Part of a small language model's weights.
Size: 3 heads of 32, vocabulary 1024.
Architecture: LayerNorm before each block, rotary positions, biases.
Training: a variant of Muon for these matrices, 104M tokens, 6318 steps.
Each number is 500 + 40 x the weight over its row's rms, rounded and kept within 0 to 999. Layers, rows and columns count from 0. Numbers have three digits each. The size before them is the row's rms in percent of the matrix's.

# layer 7 MLP down (transposed), 384x96, rms 0.0533, rows 95-167, columns 0-95
088:458478458548429538581544481444499579522499488472469498440455497452510570467491472399499509468513439535526535498479618439477526523545478476410556473464542493514527502541514521555492448493504492507571510493519462465457519528482467479575481485517502567476515442489493502551549569482473494479
117:459529499477465473509536547438533467504550490534565482522509460516528464561502458433508508551597525522486517477466479470463543501471478496529506520460510561425544473502580493506442537516598500470536483520449447438557535534467485488505458414607484402477479453534477513511503478510457476536
104:491406527472480480450566461505439513463523537476496500535473472472527520499455556461472482540482593551467559429516477503478580412491499523459514494549400525520496555423549485566509538582485529434519467541458438509519473560513538496488470507480461447503505492508508518532483560510480554516
093:429465538535507493515471498441511519480459522496484446500476506402429488547461540544591492461474546450527524445495544536482511494535498526495549491583538472489455431518500486525619446571526526479537519486536504489541468395538490470509515462574505502504518461495468550480485537496441565480
089:492534508512501494500439473454490413504455447523479545577489525560510591538508507485463486491542492544519552551533457554526581437494435520574484512467556544437473453493489503535550439513509525503478521467563441418504475578544455466489418529481515495494495482424494477518493514455442480493
094:521445474437583444492467452481559537442460478526502553496479499529446541510480500550544518518550461478468534521506450492583523508578502396510504518477487510586479520539489480397541537440414514507474470479434521508502485529461500494466519490532476479486489497492535503444575492601539483512
106:544444558525505477511476498530427507532375505516533500503525520523489444477469544486512456538449515491455615426534537517534573492524516531484483453468482439443463553570538567507485512526552495542514543454499547444484501487548513442510526521462537496479484444490513494448412510503492442552
096:529431568542540543460444453523486500510456507517494564448510524485529523537454596488486597530515501517471572534496511580534499547471498497515476469518481481473548514555546523536406428430473459469484476428493507470532522405454472509425484480492562488490443501517458465513544513537512491518
094:518505502519428556589536450502436558511481501459529573463435448522481525476519516564492484495491500524491467555461493519544571542556518509482392486512522472489460545481516495461503517514484442553491461495411480474571547521469465478502516537529403571470554471481455584499454512484478485471
109:447619479456444523511437539430476484476493512572501518479466561487491519468485471538491464541500451531516427472471479508440473559517510536478472494511534512379469541499442466488507475545523547489515504531506549453516567491469530533572556526530532478546495560518447445541513565484439486449
093:495518496496500522460474418569499504427451465484474527450468511522491542442554487562551559517436490543554457551524435545531474597543495500416483565515533466503513511496547510498495513422460463479455489482554469469526552509538531465500563491461471496525461493531435497575454512419532544480
096:540473467458575547476473499477540480527423481491502527490429519514491500550522437492429541486528476447465475480451466454420504482562588540559577437568591539525512526538527497490507447459497473507502526474500459442542515466531535493507475434510552488541486496475463506487459555602469488484
102:552473497549408458535516475487527524554481501535563566442519558493453457430504517486568510516459500463532538512528569512479448500548522484493527519516498418438574506462509502461437506574449485524489541525466513397514454502526478510539473439525503468482523489500466518548452550528481531392
095:490473487563415513582511542480448579478526461470508540554590488406470522509509452502434547492469454544466475455494495492496528461500529484478548495495465520573511461521463520460472479518491561489500475514402463561504535482467467493414518498505518541573463458541533535490521465568579499488
104:494438513453455539543515450583536470478465494511539487500475460472519539561486521500427545503493463512485470544519575544531564536500521554484393496457523489517494488485404533501519492507424450524422483552504522410546525510501481485460594506539432448523532471520512542568480510469535476488
091:510537527513537592472486508562447502431437436554418546513518525544513458454551490482537459558540506502552553475506514551483441577521408462528425560461482514484529405513491525583492455475476449465478482509509537521530475511498515559540430473527490504523513463492503478509495488512471447544
115:548516406544442493548448503496465412472493524493522509514498491544439501469507501445505502507486481526492475514507535567501526513582511465506562555498472497513465475493501512461479455522402529417560501452624457460553457540530488519537490573562515462466476460504463543547533538487427501520
093:559458456498471460502410536492430494519517523531517431532409474552504505589468541487509510529461506542471479497473506503456582519530539451553491483487516512528526492470471587573510576496460472459492428557480481510513490507473538493435496546497492437515502555519539409496493494481605478462
093:543475535434491509459485549514554461544489500451467453503429545491520481424493544513548538518473517482510506521434475512416477531480407522496455416559510542500526461506559542460520562498536522507547481509577522460494426482515511514483413519542462447484460574506469526521589496464518555478
100:468493420482420518480506494581500643555480529505528481521479536472510552428523477519500489451456493504528561505518482499550497560536582506567515540462539473482460474481477546532550518492493562500409460471476474519482442426552481526487541468482492485538537437456511502510523537478478464430
094:512454501435424492506514473463524483529525495529478447516520456502550491573467474467486568522539524552549475529488436482479517491508502506414434474496575515580602471506467498503546435572492520506519529459499533477500490437537434500560471498473443540509564415510436499557523448491504520558
102:528498533435525409445439460466512505559498492532543514547489546535511558523512584503514478578490502506526548528523447554560527538486466392497507463498527492481536504550532505546475480456507433433458518410501512448519477525496494542472492509530490528507512559400504498456433559502490463433
106:504480485545508516528456480501504440534537547551442523478560524442534446548538516443421541555446497482403480535545488475472533483528556458495547486491523488462526488510462462504475485559493519449486444503523520509512453603419546536436513577528499538436514557517446477472521441549501518444
087:511448492514510433523545531533493525501435526507466499461497446588509529488458531473463584493540473489490547483478509471469502593536450577484517581471502463549502502533521465520552504504450476497463519492467387514428469435506501596482441541522502540531512453537512517542549511479491473406
099:452553509499542554483493480539454514546434449521557589521484505499485527534514472513440494514608467440482479528421508497560508537523476444570407548494419476436498487541442477478495518517560498506490466514553492454442563523542517481518499504531474443454530505527504473520460412512550523487
112:490500554597492522575573569464497487573427493561516455547461480539484501491438526521501495450505439496514480415510551484467497471554507510477533504556521493504466518472461411525522497548517474428551503449506493450511538515435491552467488525402546518505537445464552523526482493423485511498
093:508443485537473477471491479524508517477545526532519493443559536513444521472530546521520493453474411477506445450492517536414526503442499575578540500577501444490402474546505472511588544582486456539540508463483504470494450488466446588502531513467474529506493511510507517400551504535485479476
110:529470437527436562577506491542516525517480568521545491554517419478507473497559415521436475490517503534490489493443492535452502484477517496480447530482483444544401536469493502494425535476443490466457464545488452430503516495536544512544536558437478564574492542478508530456568524502566494523
107:505501512572515467491477506498500485478480485520486484421495507469543471427570545474576458473497608561456490520512475550506487505518474511548552568495497528496506541484561493501560530580498467504522507532507409467495449423466463396448460485522540545476497439552460456583494493509453468497
098:510506490483576483515565599487563517434545501529470491493486402477518446532526455494431534443507530560546486447512457518511507524436551520434457521489483487550478481488548468479573431568542494485526566453497528482511503506394472540494413504519494552445506452475501493499536528521515501529
111:432546562475474516501480507520471440527549565577506451519533487442486512501504500469414524562515436503513465533490526549476539509532582490533416464468513420534486466535503496631493535470462523520436438473584545489526510492443511520496473438489529492446502556495458483501489491533513455510
095:514478510491474532527524489450512495494466553526534517505566529572518483405515550455550589513483489412516494545509495535544430489514490525519468500474473454505496477504491446483506435448460485555548496433524496471514501436606505460481510532465568488459529365495494515469507470570553515537
099:568535513538524504469503479552513521472527512474518535491546471504499455420461542515491528441584569484508517499540589452479426567474506609443501521476495517447494417450488458505447555504487560481515564477484500480485554432515487424551542448504529534508451500531537456506469479513457490442
108:513469489600554539532540482504482567541521538505538463529504530501490478507512426469491514417519447501402488501509508465505448491508473500392536495494477483569501533499523499508516545555565453453514485454512490460561479568472498519494461584435553515505509559530495403428499517479468440532
116:574483451464464481430523457440504500574590519498562480375551538470497502503450472517462512585511458438516507465561486513479481504501449460532522522503496550483478594469517470557475573498529529490451538502532570538473523501529453486492564518489529515487461437451502475507560480496512469468
111:592464536528565517446473525475540481485509535471533519484493500544497486525449488496457548547544500510484488506554460448438494445523442470553525420449488505514475476490520443442509525453440479558510491495431505450549484515482556484484479556459584538533529584493566559451560494437453565494
111:486456438460512432494442482465540479554556558443499474562522510479502487581518446446550538475519550473492493541477483533461505484512510524460509486554421507452467472526439475471510501472583456522461535465395535504506554570563529473552483551509504549508459512549520537484541421572503490509
097:574462477461453560522397523445543541544526480550553509496466561598538500503508508506481484541550430565502541467510562496423537482432488454568491533463476460526527440485538517533473498479475528444511467549486471546489494530421487487485476520495454462524484501509551442552463471560449475501
091:545499545470439446513502556583410459433430474545516523484458521510541493554516455457472449554551490566485491494443482533517478509466488507566502440552497576484524441496480498473434476463529458501572512469565524467543515490530487394475469513481463566492557503496514559532541492528501527520
108:464500546511454587559446486487485432521488518513466577512470509440537465521506486498542452592538445529518497491497453497505460522554407474499444497527485492405442509464512477495491508547490474549596477515554476469548510520505483561537579505492571499483466561486444480498454458503431544490
088:514537486469516510527566525517511542459455545550518458453484471417511526628549512465469488451463525439518467472539443461513458553454469568588448453496516508497536509481434491568541534556453527479540463514557430453490488542481496481480497485511523447508484456565525532519474520492462451563
107:550395495503510578604465421450475508453519510517452501475487463598492479565505516534504531558548509513576492465516492445458469505511467454457459513521459455527512513500482527508464572459492514516515467483558519491524531455441541544483572543454556573513417528479506487474471482510464476478
114:541504435516455571474514510516470492605470551505404503460497479452517525481478518546501524473488508513512481451469542465486550459511536487496495463482587516480435505565559488517527548513492480483557465575562453503513529450435487544562466531430577504460422504490446510466560461493460453537
097:563487528528378493491507598533445434516518484562483464471537493533583477499475480436527571459522433517510466544514446486521474494513621471466464517486488481500478533523427479445532558542506527440492525479520533489564545452529467464506543477428491497482518528521492490518497536523453546469
101:501539461523389529506448495498488524515498553433505474528463465474506539509421488534460538485464546513450503523419496451403483454517481522487551489517501534498487476449515474527513495509495560563472573511485514512541445492557478456498369521493510623540512459486539521505538531476555514530
103:523491405609459544471541452610510457522467519491510465473501532556494518549470478511479520491499400582537480564469482503526469515524508509458489432414454461517494542483496472513420514426504464508493510458562515564524518521520518505550533541463540518451485444503473558500488502469486534547
095:559440502475568489483464469574535543562545442495456521504478492617570506497449471513507455483475454487463516485462445491564528494485570556527553461449482519454464583489562441526503483522487548517481504500508477472539450410493508538551506496537476474497529474558478486517446522469406521479
090:449590482482501485522535546477534462509475426463413523444549461582483561524524438509450477524502499504500533497458453516494472540475500496570541539522463525544467514569478492490448536513515566505461584514517514505473522464498537515439544409508439466466480434523513471504503465463602457546
101:495547416503364553458408487477497479512485483529457541498491495395562487499527514537481487506591525444473563497512490470486492480526503581584582500494488457491519478549506482465492523494554460522521545528476503531450495507587544463490437506497509512468466480504495518520524536553438458493
108:525463523534589480480557448478475467485488485515488403531475500487501488485445469466509513493463501520511540514523468602504486515557547452578466429535542521500423499435476537461622461505464515474473484566430569457493523482502475551470483566499484521581536533459543488525494483482512460489
091:404474419517501497483476453504528516531471495498538556480510472611522502529518501457453487509497512515512466535526515548509509531556504515439443449518480471453452633468482527571520439544529518515414481502478497525506492595486398531582527518476482457511445515483483479503523536522488500537
099:513549487501490538570496495518517521483416484459493565492491479535507536447508495557478577511532488454486598470492483554501395508516400475475503526456451475495490518434557515504499456415455518591467531459510515532512568511450524446482534504508503490539488535478486493441547413493520519571
102:544481443508414482524437455547513535529511489478585520481514447517507481505488538489547485446460467471502510509514488529499418505464484493514536504536430472450452508386470535520541472492524561569513499519555470545508597507546505505472432496439477556542543523508521433496492442495506476608
097:503565449505432531489466531512463437505460513479500549474510504530496427521555459496554511522521454470440468481577474477523460533457461541524527552517491462529498459526526542460554582492556508525557407508539504461402446456499524481512501517476450478584451553460531510486514505591501443464
108:441472552520545518507492491441555461521544571457567483438514470435531479466516443460534546463423508509587495489499529502505465487461488471520560499485474499482536503502468508541511483492399487495443557502489482551530476531454549508549424469482488562466485611459515428553545500519502563463
098:483481508452573630536453473488444474508478467522543506507464447517434448537571469530510514506563407486486504486488553477528421532491496507483529512557519537507509511542507417488476495554472472530489513464518549452419555504426459586487488510506507515538497426520494522430538518504452531523
098:448495498576569473583484545495470432443571466429530488502551500502486502538536477567488525489496581493445433478499431494452515501483497589541501506546511475457464511517519415467498472494519470540508517459477525518516473445571427454488491531522440559505524499538446439496546450554542520514
105:509450472468486495445560497426492450510589491462463484547536531526505507488477530448514551519462542526442504510503555532481473518477559463506481456515493491441557450544559473520551579518433534504583504510517525563480544472544526481442451484457493516562490495527424480412496485575501417465
095:410509509581489499469590472503457529440461389440487494456534479566493546500486550517543495516521523490545534531496422495488535550533553442494460410505480482540511518505570489472510545527531469540528485537443553491484457470543511516493502450507492430529569452448476467528522450509461556515
106:512529495438481544516389545464505498497487544444447518470471495579438434503489464474519466490485513452528460515482478480463503495529452481493517499528491496552521449521567490528560520537575454506510499417582529562549550487569425456545473507542536500537492422549533547434493466451488548508
106:528499494450524523537495453436521512490487519532516546456456562522511577475480440519489517437585510529535478529503430545569490542469500507500445478487495466508490460570512586534474531609558516498476517536482505497533453486444523440475459466469450401514448510478542496508535504556415452537
087:568474518489546376441489439516478549503515528468485481444558507524506445492464444481463519494556555468469505561526426552464472479514501523545532556510522503562540494495491422551498475544531475542427538489428513550525443476493500492563498523579464499527501536547483485483480482468393492485
104:558470567432506461541553495492562463412502531527456556581458490525493529468535566501509553447494501450550507509526552429479527479478504534467449539504477543512524477414528466498508554481449435480505568497569551502534551532473449485493459484482486492520598468522504516457471491464442460448
096:497400486486511477512543471513541583523466474395493476473480515519453584500465436470552482572514508488461456471470438455458488543500444506475519518590541462496502516490432454582468528538496459559563453486543477526483541527522508523512497522488466530478471461505495500535560564469559577490
115:510495486495561440448526609458500507508437522556553566541484474501508447513494479482535552510477519547543429501481497485481553523538532542547503529558529452487463473538528513484488444506522458511383433498416512466497513486502447547512556489495431465495497543500414514444482552576511469473
098:471503525412486568429524472508503471491534493521509526482479480473484511497531505436459592481499446471569523517582466503464476581462502490546408487483481476492516520511487473488457495483492506581557525542464549504505462528443490486461613495512522522519404579431537501572460514502540482477
104:544471528478479529493489508511449507476479429502455471508539507508483531402538536524507478528574423535556439550379504481517580546449461499477499547478541479523539492625474472559510513495568519501515503461550407526475521549483490485511520506518528441483495479509501433507428491463495512476
100:534432438443558548535485561500488488480561432443487501523481522510535472530435451532510498562504511518486571493506465539510429475492587519613499517519507489497542552437539479488477540525507485404496494509503455530478551494509443456478470452505484472514469434548563595459511482500461528463
108:453484499573498493534520559495541504507506525531432528500583464530468521498504450576508476420491478527492526497507465476531497483488524516541513473505454459498506398529508556460524552493529468494465541457492519502467439494605529477518528584479453415488550459614461472535477415531486481463
090:530487507463439429456470514483483451508521477462502469515506465462448559526468562529476481505485437469499542524478479523508514442410616528518454480531489528512515460440446567535537455557605467456521491518562518509461482475491559507535530511511472565432480508552518519524481469585512543437
099:529503515422465476514456512530551488525475544444511514586510460504521455438514530519504538438496587504555553436440524505523539405457535552463460498485526482473534553531482534544517516504457417501489478557583461431523506572550566458490493494517535448475511503465462494513532490495428444499
104:442444547534454486514491457444492441465535469524469413509508515506504512461465550469443488596478567526436521496506444493494547399427537458458561519490490511539508474475541498542503571447522470518532470484535474538533555488535534464572597475496478517499528457525522512576516478530456473528
103:526460482537522514465566532524456540523581466452547397525463620513430406513443495522504452514465457511494509523566515524448487492523527554490539496572534500543468510445471402524516453498535531496503556449497508507519470457492493526518475484515503482445527423485576501528470507463474532487
# layer 7 MLP up, 384x96, rms 0.141, rows 96-167, columns 0-95
092:450516462549520506481476498472514497512544450516499542494507577499520485573507504478485463509544522455568492526453495465534486521430501443461473436545441490503476459534473583466570488497499498549526528496408522432541494494493441545553530564417559543467427558531432546494481523498412495483
103:499495480528497490579506506552465482485487448455526507481474522521529510521340468540477530458498497462511412562530532545487495529501559463567523445436484548495524487528429524465492429489543498467543612453524534499512410463501506521457486545522490491495517516544478493533490490578453481516
102:442552513520506490591473518512516497512586477543531474524490503462447498501502475524500537399478483501473448458484533506579455458460506526470503497515470529555454509491558574484441455536546406458516461505549536519489487447563492420483566470556548499467456453577519457512427523463514481495
092:483497497489440395490571465520550501545405479477439501427485465437449508547472479456521481508474483456505504422532512506461522492568472493542560532525465436516479524563487559447499524518462455520502495531499474444555542507541566531501461474478523528550505590583447511493490517543550477540
096:495538496431482548393541553477466481556526479458546440461496555515525475484458532439537491482436536528490504478444480470498481548530496539478563539490512446431503504511532537496473494464500481510510584512521486547463514472526586535524532506436522460520574506549586416566473424487506487463
107:492473561471439452533526499536423428557555514485555533544490543544462522527434488514461554522524514485498581517504440504451488523479472481510467476560544523566466464487468512497512497462485503533532543509442545515506529549449545478434551477408524524524440504493535439497448598496474488586
093:523553501478471502479502564481445582461515447496456478562551456500541471498479463531490440539480577518497498424498493462476460495500608479436561525524471545470485466480524503498538496465583465564555493539555477516525487472561508471507410515461454522487581499552462497452546497446518470440
101:451500547421515575433577408506516493531530538462455475527525476508592507523505522445529447490482498436486441516504526489508509535563487513482572523452475500548472497555508493507457450484504504490558539505577468542428466508530512502472513432419538472537479532500524494530477464518596466430
091:524528513490490474500440529531569424452466568509473442502527517499492502509482477522441445507486484590546514502463484513470539547475442472526466489487519488567488546523523518564423510512471525478539470486495430423545406468490535501546576420433512557560497573529491495513510474576446517485
101:481572418471519567499509513459474499528498541495555597513478569486485515507505512427471496455457495558472493500556415498585502488428462513490513461450425537555517539417487476497508503510496521399493531567455475515588460528490512513478501520464504477518474492529557575490549509518481454528
103:521491516442566524499477537485500408489427527505490475606472492483550494477473519515474526537520496505509492449555455463559481502458491474448612426485499481479456514431470496485569518470509450489548448464566536534532541529419380512500529499508511479545497498521514512598499497501539495514
098:445499441534466488539480529543523439515546488531483479491572506465595575544552512493527461517542469523525455562488470517596501508490422510459502474524475530501467529541429494539519457486491539577480454487404437540438504477446505493529395493550481481489483509535530488494519522491520587489
108:471545545399507530518524490493490509488550451496477481527524495437469521488543492451516490509539507476395512476581510497505521451489486412553515459475556504517494540480584506515484452489422514507438463456496506462582530495564581446454519532544547511467438480578544507535533556483490478446
105:501446480474562523526480527516572487515541532477465535553485490537418456502470514488541514591457493507513535576469500483510491491450465519465563530451488512392480552468480496543467466523477529468483466548487461570476474498477558446456542554591530433427446500495453563554510511504493534446
096:514576424512520519558573534536513469422407461421515464479485483483533487514571499514456523450495551443512491488548566504480483493511513499488485558590531509499460521527455516502485482525521563451465490491517597474475497482488481491460497485529545433461473481604452530434432503457499480543
104:570557490479567504512493513545430538486469508502556510426544544516548486497506564496498494489443441556502472486505388543466559450512439456435555493506537524538574502501494518474507511424516466522484516528472500462478488498484498474544526444541446510424594470472508477518423558546548470485
091:428557528514431522524602466491526500450566511488473568511522521443479550488535478514533448513539511483528574472489515457543480449551500487413490502491459519437517470503548457462548465473539528509540561461518465515473558529558514491473478453513538523402496469469501607510450537440467495477
089:512507487565583563543465488487483520518474414442510515505439459490552478576510513447498472497400467523476439548558475463523470483539525510560533412458527572501455471457493474518450478484512446531491517478512536586511561560539578469444478501481520530473471513454511562529474505492547512505
103:495458462459480534485540469542469516620517474512499479514507499541507531597509471546436427551435504461494558482450490494540542502541537474499443542436543490521513507473473490450461488447476488442520465492469463559567572480470450526499407478543510543514455522474479559536525528450442564503
098:477522504617578483546509482535467524514494552470567521453431515503510603503486503544491460481503461562440496502561483517544522543514460470475514491438409483502471509470543513484565540435541510513499518505485466493474477501480487401473528436452614538444525526467480537514466481536519479504
103:474533516490457503520583496455484497474445614503448521495533563412512423463487483522492470514495519512517425461508421466471460539474467482496566507458475443536473449484527553546527493527600480483555507549509459522521459488465518527488557498538531533529536545515490509531534549534551527396
099:528531567454478449544523504526495450526501495465515527481412517561466437492513493523491485491501437520495551553489485623434560428489490513485525496448607485511435594513500532495436435467515489514514484563479520473523510456489480555451564516503542523452492534513496442520428534473474489487
085:498537518478517574459554506523556576523565496523500464517542512460472544433494515481429462488445533517510484515566500460469488455476486462555460541504449520467528397545454548485537503458495443498475437444501534553571520463449544487467589461428524553522454544475549517528481470492444493515
104:478525466496516556534541509477496461500527559537489445503566546512568413468502491447510456568467439589492505520481531501522518534481466471548471417436459492523474467475490526454500470588471432478578559528471516568426495491499517476542532481521517497480444541578496527483488576533447486464
107:517523546540525533519475539496458506496482496491438489457492490483415475496591478548465518537509432470513462570496499466503501525445526417478460475553486525492517470500521562438512438562564523500500524588474555484518470451517550470521520459542469466399551498537612522495501423536496495462
104:589482505470543473534522450527542534480504551487503568537389499559504475502458488491521525463553525483494490463466538498473426499503547430573514549449419506498528517499563499499492511486510541472566543539448546532530467442452477457464514458545497480555522497524492455501414534463559411465
105:512405573471542494491531491484535453465495501424544502540461406543484474504499441487521414519478538491488482550587541555498465519534458449534516554468485535507503502511461465529542446464514442603514551454564545483529478495498400500539536523458553530484484447473498508515489533465544469499
101:497426509449480510517440477522582504513443494451539508461450494544517540548464506468463482504499528557486526509469484392393462477518514425507465411566464537487490567486480516500454475501479523505474567516521500510550575558475524514546524449516493449528514475506509534564408535527559484490
099:522505511546457504505454530441468435513449442517537535430467524532503501472441502548458476476570593485519462474526523498522514463580530426552526451465522487502490493529514531454435500498459510459501489510513512464440476370487549474566498545479483550496510522597474533522457458495579512467
108:457478466445520544468460560423561449513514507559500519467532536521465493543472427542540468491464535572478462564590448465459491459520504472468487429574576504416517464508548574509522480499533576504456489442539475504523499433457552530491509498479532455500519489477515501519511468502452433528
102:489491559559458585462468501459497474510458496452494524522446520454473514559535504554502506528527472531458517511463579545551536485576479527426454462542512487471441516477468468493442593550541507514507536508509511493551519503431474530564508480504439521508475566533477461605432463469481423524
095:559544488470465555616531496448502468491452530570490513478480512488538438488435523519459452478496517490488535473554631479532527450477597451479461469480469467486448456500517456527471465480479473508489551517530478544451595524532466540517462534520555546456502467466504520570503440502487485498
094:528463531507517445493590518488407505442481456495515537526493450525541505548424481599489402527461498530471511514544514605484418449469482485511495472547486481537487487485558554497503548481487533524501479532479505562460536469463519477514522500503529542460561466575482550473419471501475438460
105:510526519478490555433553494455514518534464511497482506492501418564513490454477429519464427560392471497459476427530465533504528530524574503464481501507538515532494514480561511498523480508578577457464553417491499539500461515509449534535554469533529464532494507533562514538475412437548514446
105:505515569520421466474468443544500468515512478525479480438617552473477540498477610516545477460515478569498445525485521423461502489494507469527527467493552522519467559415503547490474483542534534499527435530506553447516470555487461434532442503427529521468487496527518459467529551496535439510
101:418495523541494509557485515500489415555498518508495524499567524501552475465488373534496516464507512474513514466513465451510466560538572463467502518479558512591497519519452464479465480539538470467475522510388422538449475570536480481522540496502492444502523491479498558481474423553527549552
094:522519481460509446481495455477513567435510536510478550539508485565508491526511459569502524496465471441473515480505499485565462536511520442524545547521598481474443499469539537485407554504493567523387467450461454530467537528552478511466570443582482477490510544510449472503509423481547498473
096:572468499480480516413502484504565506458511554526518446498500518557418509468463460536537489517467492422504538537564544512524547465542528469473485512488489436492572519527564509463442498519459547465453520513442494467513549526507476447474541515525529520582514381486447427549463533482494431478
103:565472518492597482476468490518517440494438456518530450434425476494560493561538515591494518514403536584480458550493456532478473487460491507504558561499534486466459509448541510477486419478526472449459504494516484477473485545510587495567509517501565519497454503569549493476438487520515484509
089:483424534488462512505507552486470455568510515473486518531433532444575534447479472471488506514503517587551484467444476509447477529578481465489533558470489534590496514576569542561398558551515498560504527439488492506520486496481472493536491432502468475550444511491539474518468485470483419526
110:569486525461468567489527417534486454547548505488528468504446496484530513468512514506559435473550525507531515521498491498516473424565498442420540596416483509504493522526478476442500485426492443553495560473544521489576462547482491563529487522526447478471441526480564537516502525467514428556
097:547441546568515505484501565530499499558454533481520482501515498542475427456468466506449572509448433511523486508450497528490490463526461488539568533479566570480373504536546489506543501487502546470499479510534508520440571530513489447519466461581419513527520544518485432538420449492494491478
097:526458513508469506445446476506504587533497493549460501430526504495438463532500423514565408514489492453519493558491548529486515540499514535417494559500524572367530457505539585530446504530490506576530469467452498538512478493476559546518536476488542454484520491476490516465453455499489441514
107:483484529468507469486481610554529580475475491513545489479392497523523484560483547428477474530548545518535547466531533492579473446464488478544447559557456489473491497518488524472534526453463494429515411457460476562494542473482498455490524520558480513529539583534491487563442461497490533481
106:396504577426473489532507489484420530551447455508464550539518446509503488511461466471548509553499482443437492539516526497516557522497504442425505563439541509517538497527500556498522474585510520568551462419506449448513501484465509515484538483518493475519546524568568459552467520459547476469
097:463480539507480471496468538511490466550458525442500403480548518428499544554505478565520590546499479455555515477540490504480498532493447424465465561597510537513463468484481569467505451516485524513495530450551542462523537514440437498495491506440499585471529524494424535484550538485527580483
088:545565488563540523447448526493494519507502463521524516433475538509563430507511516524525442476508526477520527565561525452543478523476448458444479503510485510526496546477485475532533427489482404521520464453417563570533467523516562539433480611503540462468448455543541463489484489542481537533
101:492535437566480471518472448437521462501518531493479464489501518602522465495490495533581493514477523438437504484485496473492549500518496442467519563508486538587537454492501467523481569534409513501445498564455543506561561587467473454496515475480502484510429449520588540494477493422462465527
108:470454505558505534471475450486527453548456437478423452494497578494538505484493479525437455479591447536545424536510521514476504476504512539455503532531516498476505526453410509522507463496475530511456525559537505505538554491475475439492515509419593424434523490490601509507520550491515523567
089:535541511454528480528488503577540470533473430481499516499424483452535502522521486551537535541465515523454553503489503515476486547452477477495536563497546494507492457525562507511523632461484480538538507412495458468504549460492570429459486453516462452529510603504534540485399513472551502539
109:486527467547476500536396478494572574462504482473446529504518509476531491526569459475547508542425539536574515484519513487502535472512480434476547511555549516520577517499558525476488477436462421554473542473425438475458521476424441543446477504488543455494552524480511454516492496558515541542
107:498552489523516541448514553455479565515485444509487521511534457476477540507498493546434420588439571501436546501469481454508447463452487571496531554521515548533480560470509470539503530480519602535446565535496497536463456496488428518446528455458512490396496505476553490511493478522490513564
102:514518520494548541426520525507524521450446504469485491456469498436582502425441514503596458507498524528579541521506524455505447446564511493488514542559441490507491560518437443497501437480551563465479555439508503568495520425492479446507514524462558492448542546509580488508531489462499552497
111:542490476525528505541519547458499502461484521495488475587561545523444548547506488462479464524460497416476493486523523523549433392516491461514491547507461550456586476478527520473501532501528506481527532496536426472520455444603489444577491482465496559480428518473508544444500446472470552562
102:524579530493520444452519529491491540527498511493444508486472466500465423511452471557437486416559551554532465519484478548508571488548468460500495511400463466486475444566529456479435511480479541554500481573533497553484522447583469477497496479486440460446538491506561532563481511570519486494
101:425495570475590477457499481552558498556454465568480506593480518491569494494472490470528500549551445504481524518532511450470515534481499502560464508527492521448513570550445462468497431461483491522535562484450491464486537521495415486462489407500580470531463527463541595490518528500500492492
110:607525528444582555514509514475505486488537428506528485490590472532512486504466512491547450569448461552567556461495478464476443533487441555496546479458462493501519530492513454454553478506417503523525498494437448516536479521503497509492424465600550557505455503440506521488535556498474521462
099:497503493480498499503529489452567516493454514501560437503466538440456508472481538557453518446556524480640592515510510456439556443419578481497538475516447482501538494453514451505453465474546562511469466500473426535446472475508505566560550486500517503547503476512468531518450498456498479536
101:516569513475429495506499499489451528456511503576559511449513516518502523445511536494419512434485543529522432585532566474517543443491428483494471473461496536505520508489560480487556513412447440459543447548483504485499495473520524557559494505489454459476488521568499467533528610566509494547
093:488447496593464425538414554490529500516435459474442437570490477507525491508524434519447487487490493491486513506489515490566470483567519479509540579476513617495539514491513454456484510589457437420519513519509519486515498413550449471445507542539493511487496483508540453510540508515552503464
100:509488455472477530476522519472487443552460511508511476545492484533513482577493595461581528551414505514528520531510486428508499563492511523424516492508462486495485520554492562435523494495431495524495517523584519392517500482485477494485432578479544460462442508507511491516552542606525477438
104:483528426560531512429479459593515482596465477404486487507508478539455482535536486573448507537475511479522532555505431507502557433431525478517565530498545529548438511538494484516482454540575486483481513522495525471531440459462524472458505545562491502477480523563474479436502561536488450494
096:580507498472445572465499512454546437494497487528548491513459510502501450437507473532485496466511530503487535559601466495448514498461466496526480410497501583555458516597453446522499512515592441530519546535495500456469447471523496455548485467520531524572470564502496487485540472525518471591
105:451477469491517471549564500494500492437478454505531578494479481516433516543445465514533446537434379504517453564436541481504558497453512524496531451548504515442492545526461522484463457426478490546507603432501506526483508555487488594510505548520525504528536472530493590488524517502466481479
103:512422506554539509487461522534491487452492594522525462570474533510485410491450406526496456496548525489466520544467465504471540462527465534531489524470496605493481542537417505504503507485500481470515535462506433556459517440556524473553485483566458521505572565534442480473498560500489557450
098:485512528436453515462444550493488489509503461554490434485466517457490473459459554502516462545478591530539492464491542457506558536446430458555433513496644545455472509505498581538443477522461450496587520487504551530515457498500491503554515517526496486511452555467477438483495530516477483564
098:527533505522514477538474500481504468539585520549575509458489514543481534469514433508471523502420476455535469441451464427420492476525428451481521552507473416520454472531530499447581506525538590467490457483522495514497550508491548522567494439487525485497456543513574532467438476482574494542
105:524571502529591485485474486491469525469476410516582514505524496494512598446506469512526494505506488414572531452522510453457523488444473533454495557443557488435469562545465506452511425455468539507535527477479510529506451443559529456556479464541496524492528510480601490456508507450494495536
098:439457456485515475494548556441468510470423450565561542517585517564545516531535501482508527491528519537461456474542569504520468511541501538461620513504489500548433508551517437488421505492462500529456449476460496497461484554513488524500520480493491444580547486523509474465483441428498487572
095:522539519438542488521496462494484477494495453607538570536534447462466450517453609499506495522490479504507479460587515370502574480496478558479502485480509537526508478483487530505475479436444499487528487464544516528468497435501499484499545460508489533433530500467512468578556471597557480479
109:511544438401521446486526468481510546507500435565531524558520507524520478435503470507505481450499552502569422418514474477551583510567504471492505516484515592453536485577507516465523534497483548481520521531550545420444542464490479480510539561404505497496486518476574467511473524498529501521
103:561495504498513527466589533413446458508518453500454521560546506499481531498495517510507450551487452500575535477452503460489478502488427476500586499467530509505496503506605489537507566361532508454511532498507449470469569463477516564505524424543474501512465509466530539483439544517512486459